config = dict(
    num_hidden_layers=9,
    hidden_size=512,
    num_attention_heads=6,
    num_key_value_heads=6,
    head_dim=64,
    intermediate_size=2048,
    vocab_size=8192,
    hidden_act='squared_relu',
    norm='rmsnorm',
    norm_place='pre',
    norm_eps=1e-05,
    positions='rope',
    rope_theta=10000.0,
    rope_fraction=1.0,
    qk_norm=True,
    attn_scale=0.145,
    bias='none',
    tie_word_embeddings=False,
    parallel_block=False,
    extras=['some layers without attention', 'local attention windows', 'shifted keys', 'gated attention', 'value embeddings', 'hashed n-gram embeddings', 'a smear gate', 'an embedding shortcut', 'norms scaled by depth', 'capped logits'],
    init='normal',
    init_std_qkv=0.0212,
    init_std_o=0.0,
    init_std_up=0.0212,
    init_std_down=0.0,
    optimizer='adamw',
    learning_rate=0.000845,
    beta1=0.9,
    beta2=0.95,
    weight_decay=0.26,
    lr_head=0.0052,
    warmup_steps=534,
    schedule='cos',
    final_lr_fraction=0.1,
    batch_tokens=[65536, 131072, 262144],
    max_seq_len=1024,
    doc_mask=True,
    train_tokens=868700000,
    max_steps=5989,
    dataset='wikipedia_en',
)
Each number is 128 + 24 x the weight over its row's rms, rounded and kept within 0 to 255. Layers, rows and columns count from 0. Numbers have three digits each. The size before them is the row's rms in percent of the matrix's.

# up: layer 3 MLP up, 2048x512, rms 0.0361, rows 1952-1962, columns 384-511
# down: layer 3 MLP down (transposed), 2048x512, rms 0.0331, rows 1952-1961, columns 384-511
up1952 101:139137148116068145134118110151136123111131110193119134204162188113113114125132130134117120106133069089157124132180111140136120144121127089080123146111072141106105137088118173159149143089177132090122133106131137090126120116134128133111147154158093137104123159133126128151111147087128104124108149134173145084106171148142124172151090090133167149141121115125101160126148137085105122116134
down1952 100:125157141128137098096154130157113153172165136122123166186147166133075178121120087131143109156143136152099099127138121087138151140153129072141067127142128101136168117100127102133146109158066160145120111168127147129137114098144138159091175113109118129174118117127109114106131064155114111122167132126134080099134125088105122148128107148144102092135127116121154145078110122120128138092130
up1953 099:160125128143114139140114105122136159159128161119082156122122134101114103094113146137143156149169167124144110128121144132145073108108114156136134122139127131161109149120133121140101127136089094157127133113112140125129095149100129136197061114103148174128121146098134145143148138078142140119151158102096144089149121119116136102125105114132121152139120091114124162143139099125107089080133
down1953 098:112123091111119186150174134119125121128129134161110130107078112139133093106134088134159140084160129130131143097134138159159152103140124142104130129171121139097159175144142124145120124147141092146145107118090148109151118146147124116133126139122074117122118100134157106148144120106189103121167098137126171179075141166100122122118127099184148098123122151138078122193146165155140109120132
up1954 111:104141100102141138095155105104124106168135066110166128142121134062131141140106144107091102141166103152144146127115095142098125148154138105142159105124122118120171119115142125113103132097119101131128147132125129120095160120074123113108123091149124087095128143151168107094153136151098121124114105140159133092079132144128173112158135126172105140111130150161152135139172139158114126143144
down1954 100:088134130107091127125136166146108122098170171144140158108119121154123123096160147113151157139135095132136136135137184102146150110131101132123106104111159134146114132124152101121125139105110100109157125158189105116129097099105135114156118100121136118100149104123160125135120110136111132114124113133147125130099131120124148128148119139164139124100133095137149146114064118181097108143165
up1955 091:135099123131157173104100135112141131113141119154116127146137176124144135133187143112109115165110141101213117091130154127133126180173068123169108168109127170145107141146102130093145103113110122141130129152115115132145135136115133118134106142121121112111147096140190141147173117101115125136156146133176151113112131111128126137165119131102105091087109140139091142115104136107132128138095
down1955 088:134148115090112131152153112149110098172128141076158113125147107101117115118088135146097118120074095084098113130106082134153117118102158130146151113125113130098101139169107141136123126125135134119142088100141125105130113125178109118135147096159084139147152135121095125107111147114155147136114195133149123127121125140160137137123100134145148101166141151121112108117174154156110116106120
up1956 092:145128100121144146111156180138103110140125146165105118119134117128152117153173126120119104093152091132134124134148138129114147164105117128162143145114130150159138126130142125136147117160147132102147090065109090129121102118098118155136159090102128114078125091104138129150158150112155146104144093121137155139110190159119146103126143175137101104154135118119126113159128141105129147147131
down1956 085:121153099110093143139100136098152152112116092134078136136132117160121153155145162152060131140144135162158143158125122124093123128152139120119152136151117133116096115106128125135135133145136111094139156204155141174144128127107141138120134137161136156123139178146163147107112109175175117130105157149108152130146114117157120157108144117140107140120153164149123128145120140125126105103130
up1957 107:166133102127142131129100113109142135101156138129128140148088139148159159143089136131172126105126133167179164113148155148142082137151099128151140106130119127179132139130151077141106138127156150148126134177168126125157113098159123149142171162100116136084117162119113145115096146127131182178134107144128169120119149125105109151100130125153116139134149152133133149113128083105142124135104
down1957 110:109153104109122120120172151156117135164132106095113147161155142143093139109075122138109141136135069146141134060144156155135174123166117116130117065115133120143133098141166090099147148117130131130151126169126137108136142142130151119136142138163123139152086102108140144133147158125185139126128165120170113181144162098095166122100151119159139119158147130135156101111092110123099108117142
up1958 097:155138092108154140117113152113107128099139151171125135138148166106100182097125160160120135126144136134119108155119088146135138102126163138101132149141120141159176157150094142106173143108144128118135162156122119081081137137094161118131143096151172095073093140117157118107148124095139143160101092136140090098108127122135140114129128148168120094156122103140154123146144130133117080098110
down1958 101:146123113115122114135182104134125116179117157092147159120160144114136102103150157130117143158098109100154125156146120163138165116146114116129200104130106136112144173096143146122113084168123106095135139101140123102112114112132151143123110136131132140096138167090103103114132165125103149117160125130119101122160127124094137164118114152153114141101162142097109118099139138077105120104170
up1959 098:144126127174113132147134166139120121121153124141113086180130136153159126136082159163177155160163097134147117136165105189124149128127103178162107139115152139126147159175130130115188135124102166104151122110140140116067113147115158120130130084168159100167138134114127127130090162135143100143102161132142139150140138133125129150142144125119132091119104120136137108145155148127133129171136
down1959 097:122121134110146104138181131157129140164081168158153172115103128102120156113140112122138142145095088125084108134093169127166152119137121136116112086142117146118124089134142105109111112163089140110130114080109150135134073105147142095173118133156144191114153147153166163109143094121138161141131111158138081103123127109154176114132124140173174151141100146109144143143122152148113156088110
up1960 107:101087088171139101123147101136125104126154120122115137154117145131128123115167096121138121123132137138141139125123092106111124164163120149144104140141142119120169095121123138135096142118120120147166115167132121098154153137163141080098114149128141127131140124104136129104115120139135167113099145142141166113104122131131185117094146102129155139128114121112111127109182124132135091124120
down1960 107:130095124129150144111102139080113120142104103124112111147141106154183114079141119129116092116124138134123123105090143085098139142133143174109088127159137124094119130100118117146122133157102103142101103143115138122159131150156156167128138109108103187108120089145108192162104141154098134126095117132181117127108148081082112123132144121133123172093143151127173093105119148113171127135120
up1961 096:124123143134136115137108130125121167107157130189196115139099169118103165143096079142137133122126109114157149152091116189133088123139146139141076136149119098134134111119106067104178125105128092114135150158152131131103127092098135140159146153161104125110132149139142119108128119136132103149141130120120149138150159196088132145180073130142152110089082113141151151140084128122173125140107
down1961 098:168132150116129094127153118152134104097118123117143122121134121156208101122105089128155153104120083128126152108156121134064105161118134125111120129076126105099124140131155166123122136088126136102097153135143132166077139122129140101136126138193169101124116104104132108164165145141176107142108084157088136111136111123137111173141125102139067148159117133109105106134132077120142101082161
up1962 119:116150095149122102127142135142112100118141067143124119120119149155146147110134115160121165109141138138133119066134145112162132144096148169152165122099156148158125121115125144140107136173120136151122151155162112144133104127122121112128099172176151121145107119146117102103137137153202102144134125152123182145125106128120126105136128121150120139127126119165128097133120124073131123106091